Weights of a small transformer language model: vocabulary 2048, LayerNorm before each block.
Each number is 128 + 32 x the weight over the matrix's rms, rounded and kept within 0 to 255. Layers, rows and columns count from 0. Numbers have three digits each.

# layer 4 attention key, 160x160, rms 0.0614, rows 76-95, columns 80-159
162117121127098090129174154150121106094172111124073124177095143143137123159080186169165082099111089122131162106178134161102087155145104089141156151106114123117173152121103154127152170132076180154142158168124096188131154149133129123117095177
127125212107102132152125119100148116155155127127097116113058135142141167159163195206154151171113089037093106122129133080208119110113133137130110181176139118166150110164111127083084101168153160102081072238163127125088151114090162125063083156
122096099149112097161092116138120160169148083138108169114136112095155181097134088172126118167138115055116099158095041080141142120150167126094147133167141132110184073125106124120079096112108133098102123178115177139096115156123115147113113091
107137110118151147103165146159120137147129138124099110122165135145118032126109110068137148100137147184141138131151123135135149101148100125166079076108158128089106106170153118114129231082161164114119141106066122086122072196124079121170076098
171102124098147133156116139057173137101148120134181180166078142162134092063126176105151116138071121038074101168127106103172128119124158152143096191069076077139142068140170176161103120129154099099102115099184147160127154097142095165095110098
134178086175082038152105130148108098121131062139095191114209073135132103073124068188083090126135123151152142154102138126095109132132162103090171174139067149125082144075112115153148096167074135166140109115149127132103158163172107172120188107
182074097145162100094107108187181118162076102072092188180128087118170119131153093105069098119122110197143113180076152165115174085144117201156116148110116162093120140124101141164120115174106101161176092126123123120129102108169165185076186094
102159114092100147096130136129160167100166102129110136136181123143150089109090104079116124106097125151115150153152122189124156118145118122077145119137112124164106182126157155114099124120155085137143149069134097132191131087117076129075121084
101126123131176175061155182132092176114162134129148055116112110121111142183178122122120103148086108086120099155121199109137061156098129159110077139089134124138118166051140075112036104125114164129140176197098122139095172110147090165112065087
168101126119147116121188090155100151110113208121120139109159133114135010119163073079104134123103154164162106091099107177150160106113108125082100094116170098098069176156133132110189240092130143154161139149097149115106128175095150127173135112
108133131118079184125128179118115128135108143164182085139119173098073187143111128143181137121149107104140132167136189074163123134116122125125123093150157146090108117106095085130123110109146162140125152139152141108165114179104179074139135148
079138128114126200081105157175108127081109073177140068124163106088155110213165027121134100069155074164120067105140153181126110112127122138149102111140173117125168124126116118133162172119109100115141119137057160166074084132097113124169126123
179098036166193093116117068124169160180098118107142154180139155174116075058138136176094136093154098145086143110067151115155148140154156157138124161114134160096180157140140173100129139120140068139124109153193107203159165148144184166072162138
138145088146132097147124087102146154132158094097131138143234122128171057096108104081130130110098160170175159131119154211144155104156135114153126102087138143148126088124120124120170112139117055152124130081147110092127160158141141134158152097
104166124087098142117135123096100096132198150146097056137171145129207139091126157103142135134088178153139151082139142151075127105171093103106084158124132116124086154105102105125153131159115103125117157079115130165102107134162149113160101177
126097097145103138101076152157145106058149104146138122178204091114167142112126099145153104132107111153120099139159098180085213103092125122139047133061122163148140148088086129138148160113090107134103165045123112120054098140081114118185185199
073121128113111137067151138157143088112130171152126094158092113115095124144117179138147119178118093126121099069075127128094069159123174151129100059131086083116117085066115091115134123106103163093051149159172116159126142087100163090080131175
109085086125145063110154160149121155144083156145129153117120086156134046105128087091113105044206130200166129150188117179162189117128058184147115125147131120085141163138171107137115133144183090129149115081136143097131156153170185184148158106
130156079094149141063145064117150141156130082172133134100120215155094073105129178114169159066129116078055169081143052090145093185135155107061138150133117127161165086141145177082105109132132093142142074132195128137146188083163099150054118120
126083154141130143160103150097162110123153083121156118113114164138147187111135165220131117163128091057098144156076039072110126147095237075124135141159084142110134103116141110107090112137139154123077083150154161138106163105082165098099113172
# layer 4 attention query, 160x160, rms 0.0691, rows 77-95, columns 80-159
140134136113085173121139104092133118169122120096126151186114097160172161159116199122139105121109112155137128141158141115067075111144123084158148141156103111174178124079150127118133107140171187193118150126085156097130128130112170092088131151
155159131140130144123149112124103076174124126119125128155176144113123153193099169111195092125117079121137145163105109158138131111136120129147146124155129072127118129061105135113081111139125145147116122139112159111097139125181090140131153121
088105177079145106163136074177201176120102128125144197154140146120135112090137092156114128155106108201179164111121111147102136159148097142067116096070234107093115147150105177181083161204092075167177088088123086157152137145111084148134118070
147092114138105129115163127089094097128150188113162120144132135096129124185097092060143110096142092057142125100138155169066134091098114122172093140183084145111175163113118087128118174123147211101120175189090139140111134189105187112115187178
202136117116163125143137154125133132152168154151160077145076155107127142121148153168146132133130148194123098182095127108160117177174124118127138154131138116201081126142138151091090190091164128110090079127132166128118161102174131152129089169
106137137168121180073141130109065180148157120111177065110090185105136096126191153136179145152141186131156115182102122095166123129167140118072112149167108080143064122122102063099068168124112132085094127150154123138107117101152136146162070127
136117108104139146111075117203175108110149173165135163147190047152133109125083108092172139112110093164125111139113093136151182066090121167081110112207120134112123152157123085084129121163098098161138134132069123161090137154143118151103094141
087142152150176134075060048128114147107109100124138191100158142085114099116170080106147162075114070125177125126186197090157076108116132122136115155124105123146147081123097054107103080139144168142184159154081147129167138081130101150077106166
093148113155130113100123090221132163095145103128126181081175138146137151137144142159147146174083110140140114112124149170166172178128146133135175143104183103087090183100111174106138165115098132104135097117146103165141128142133138125122109185
116156100109137112181106123086191127152136098131070104126082164175139141177083120165105092139143100113113106164107094124098146189142112145181099104098149154142174130067172156157110082109121102165181168159075123093104110104137130080178174065
121094116145124094132100110140153169101177099097080144154116137163127140090195090118109152134082116090121120100097132086150127143098120138108108098061122133085184138150110193082137123110082133103173074164159092141141069162114161128120093146
094167113099104165127195125106129129157090099153164093118153142107100141130133158107166126169150166123108160185127096178099097144164139127046134129134069098133114126089112083083138170147164107140109126100182137091101097157171086122144102143
097095111139113122176077132139147184127151149152177130102124090156133126156134134119116134168127160165119140126078083112144159125129100137120161143176110079097079188146134113170153157080082128099136077137186075124120140131127115175173121136
127090130179103077093092075157148115083120106146104154127159127129185099094108078084105132105149154086165109079151176146139146073113085139152147151130133129139157136139089120155132146120116114117091133106108072089140109161127161162120088158
161153043129146122146130149133123119119165094168078142154146083135142180097112161148135137108126137099097105123079155110153158110136122121112105085145124167145132123085098142136118138054066110126127116111193074129090085212123175107129115078
084121153167115116166101067095136180130050107130102149154129090117095057133126083126137127113165077139141118076145075141111141157144106165114059178111124132169118103145097145159150136094138128159164140166118141166162099136108186095151161114
177090148117132116130123168177160144064192059121150138089140172115126130118145145119143148176062152132126125169153110093162091148172154152047157153113132119079152137140143121115140135121181118097143105085124104124155121061154124109096095139
180139163151121136094124136138179115132116131140135112187111078079080147164163098106118145142177128103094146096139154178124100088085093143109084161167113105121145114133117096129164104203154154121095182141137171098149138151085120135085170129
155159087084143099109118108107119115148112110143099147156113107118159158163067170135122118099161109166131147161120121131107126158109121111144077116151085116161131109078166151159077097125162178186183124151160209099079120127152119078149175093
# layer 4 attention value, 160x160, rms 0.0559, rows 64-84, columns 80-159
166121124104106107153036120145162131106120173139159165156152135184113140180135129148084120114067147113115121121172142053140169138107077107147164125139178139157125115101053168129144151109154134105148117140120083142138133137135116109113162137
112121164156094135030142124109092107139143153145139149128100136176136143199151133163176125119156133117103159135102107165137121246146148129104112123123138128150147143065133066143106119089126068098074075133125164047127114115155080148119095097
154102111093180127177178168157112065114167075105159128149099110077050141196080094135109111114130140080112148087116099095145183136062150106132144148179089119210124111125129168136071133128087155114125149163160131123107125170204096094145058099
062114117194093154128131161115143148087104175124111119046094132070196167170111108120160099124125183116140143162124079158148115128057150122112057073154146188125136129107166120140103153104157176094094099116166129158143152130116164119091204175
084129065121093091158155165083154113097141124133134112155107093165129080101166153131050152091130152139115168151126117129129102118133061148141116124195159161104078133132090095147136133199133114184151137169135140120148174152112139118123062180
142147138121090181133138117127193152113093164139082150071129153100168094154145139128119116112075127116143166120137115125145174125109140198074143170150089112157113133126148097147151115062151155128114182144107161133127134108125079138110111131
089160082133147109104106115182080172149140073133065143097104143056091144178152105187096137190158174099142133116091115188075151102050132153061152093083155121165216167097197168131092127127108148087086126125197125089090180133137166095151092112
092143148176155133097212100112125142130103101159176147159098052183173055143132149164148117184104144116152110103158122106171113109153096123110155147148112068136172101114168135143169071054098119114109093078188119109108076134136159119095070114
136099139107114153157104125158075115119139104140179085118132109190147162164115131093118109114146139118112123178102153179111136131062135132173161137137154137156144143075148190132177093178147075086123159151144067107105132113077110127052130086
164118129174100120142092131108160110165165112136101149214158081117182116045109122176098122124122139177094131107093087036104155085129114104149125117151124080118095089111135082128129144116172124081080127173112080143153155164131150082146128128
038160094137122115088163103139176097096065113105167127174161159160115127182108136155153122081117095209168134179100128077153118121109150155135128102112145116101124090164161126088148178091126146123118151166074087124104124231128142092138148190
154157118203141159107102098100061091104166113098152153155118113200125124160119171111080180129198139154129100174145082169149085152116157119161056118082133180131164159167096182155125084199083098151110127131113121114119118106119126109129125112
115148104144079197135169124167064132121144164100081121120118186098177163063108124140138112180098174073104159124117150095108113170117131109115128144213143137133099134116104140118042139075137198122091075103166149118068125128193139107116107114
118133139177135113110150145137211145097163143079145073121124166165097144135137121152178113162088155054136092108105083085145129128107088121101138179074124126102152115107162121191137149109146076108115113126125160159149185128107113117093191127
091118146186116166167160165149130111151122166165150121156105150150162119162085134176142070072115131112097122113166115164096112127080142082115122121169153123120165118097091141119125156135167152103097114158104108167088090134103140084093182142
220124070114082077109119114126140106114107120096141126144080134207077123160186117145129110145149120078174138109179113208115182124131109139124145052131134133094187148098136156145114143115142060095199135144143135124214172165122152136173160099
100110137117116100170139140154121129105130102072168159159140134152142111121081115163085154161098107093129148114115188139137138170117097147083120103184091113135094122150147155124168179128125164136166096097109148161165121174065154142114149136
096125200156092144145158140114163148137147111113187144182146174076117109128134125112113124120182144111160152142151114121127138108098126123053100095121112156099140120106152144059189138099122069128141085129137117175051152135143144090137161096
129159150164152129149107116103089074104122190152208122154170142154105157183120106089106175103139121198178129132131146112117086117088135151155185110109131176146170174114112126161147139110133150112150141090082168124069151145096153120147093088
185088140176170154049128098128138146157149103135153157208159144124180113157116096103098156175105158095177135109111046100119159129182127144194144091186066072107106125094142156096163058137102105157145154153116139067151113099111132145125086076
147166128128087141130105124124172091131139130163144177116111161058107145138177119063154119194151153156129143146144141097103108107129122174097155133112101148113120131157198152143115077097117104180139147108122107124087127114107163119077081134
# layer 4 attention output (transposed), 160x160, rms 0.0773, rows 64-84, columns 80-159
090124151147154197119121089117158114153118167130147142117135107172138145070154125103122117065163112181111136141148072151178107108075111160125146112164127075162164112125089120134171123136126166099079140149110151132136098122117131049127082166
153147095107122103173167117155103121102135149109170130068092107119141146075131117083168113174126134121180118135077111065137127107114189212131184177146183187121169131120083095096148185124139105119127144091143143099101095103147115137133113161
114128153110073094102134113120101208094110118133101108168102146170167143048108165142115136083118132129177130157130143146126118112129162170119141130119189179133091089118085139074145111125137130150036125147109089166164136041138146186165091161
151078093119084126121079168110063092187175097130165162141158060192144144092184089131128126150060122099097113136109146136156100150151124255109126119196118088086250154120091202123146085090088124136078151122092027069094143094064116176158138175
142168160134104167181105084191132120090052125156101137101077108148109119143112114114165127100191154072179169099143107133131151120172126036150114130058108130103081068120122059127178140155143157115126143184097184166164110163147152084150166099
121129131093159048169156111177100107114109110136117140124113104157141148125104148100082096161107093188129136125144160117087186101131135114150184212138134124135120144124153196114125130131137120144114189129159150060156147127129153069144075121
118108070148132084122177115054129114169159075101086119164121198159142150145158157117167120144078085040137037126082093082141144190132174187125099151159089176122155104115160111120156105096085168078129054111125137184123118091142128164131189121
095164148100184097171146168105082152059139087018131131115098104155070106106153176106098122178125111201123089178131161120132083100128172154147133102120228142118183159145120114125129129148131046107134122120112045136082159115075147124088124113
161111109123151131111133096123105089186183182123147142133126174141199168092169128122139101108129119077144157106093130092119103086042188255013143124145163081094114124148108083103127126103133117133106128083114150112120093143065137194113164162
120071166159146168091094123135099152075145168124135117122164076134114112132162116111143120129138174172140178152148074132117099116090129101156163119125141135139157105120119144156122144180156096102139085131112138130164084153073135080087098103
103113137166123141117119105149133097115115080099116157176074111137059117114169150160077114166171183099116148112135158041108097163137158096097119122113125177098138167078110112085177101162161093125160132108126204157152110157123135151136107072
130172150117139184155172117118178168125117172162135132133131149124130153149158146116207129058135124080197155126129105157149109101098144146093068099119100131124095176194042032129095177101145159164132061121144163152089161135108108165127138152
105111086103131062120072140105125107119131119093126131106128107181150151072149124103124129134126136154083093129146136136113120128133142255133106170155129152101162088123132147150156135127129124097092149138131091093160144056094145132149139173
084058095131127190139124125143122116106124146114100129140151111112140130114091156147089122081105102150186135171131143115165128137129151172103106153176126188080140172125143155104172095120113153143090090140124109125138060111068143143130099090
163099149122110113096122133143088119184121089175174138113126121083136113136178154145178162146130116134106153151132181142142121117082127252106093136166079111045155119144152159109163180141154066154095158089118152094144178091121076208063142157
117129175083129153133127101091167143135157146161120109154186115122182138134104112120114189097084122053111114106082114138182127168107129115109122126100141099131083158087140135179081134084100158149094106143105161175074113099103130150157172195
103119148142118118105184138106130084148049110176073165162092139119113129159139159131108126118180167175190093091142098111095132104141151147143100079159138155132093099129156065173120120158114121166143101137177184198211112190099183163109106060
103125190121168128094150122123167167106179094105109118124138133147051072106143152172097161129090142140071082146196139155175109131135129119132059145079119156135149167080103162095233097144178068173071120134051098103100081086114125146144149111
112177112171183123114147130178128173128103134136163099149074187123097137137095168130150106055126155105147158125149137140132069157132145090080082104131136115156137123160080110114087169061148103205105099119179154165117107070166139085172119126
137141071072173071157161094117134153119144118152112142120097152089083097110107172114066093127115060124176089142099096142137169108103177076119144170087159164087087105150160130161091128135139132076109092081134112153199106120113157203116143169
098169122164192040137123121166102154104131145096133102102129121170095103135110139102111121130113110111089145161160148108067138126107152042127111123155140131180139141147102158078174153138094145161125111121121083132088139174133123077145117117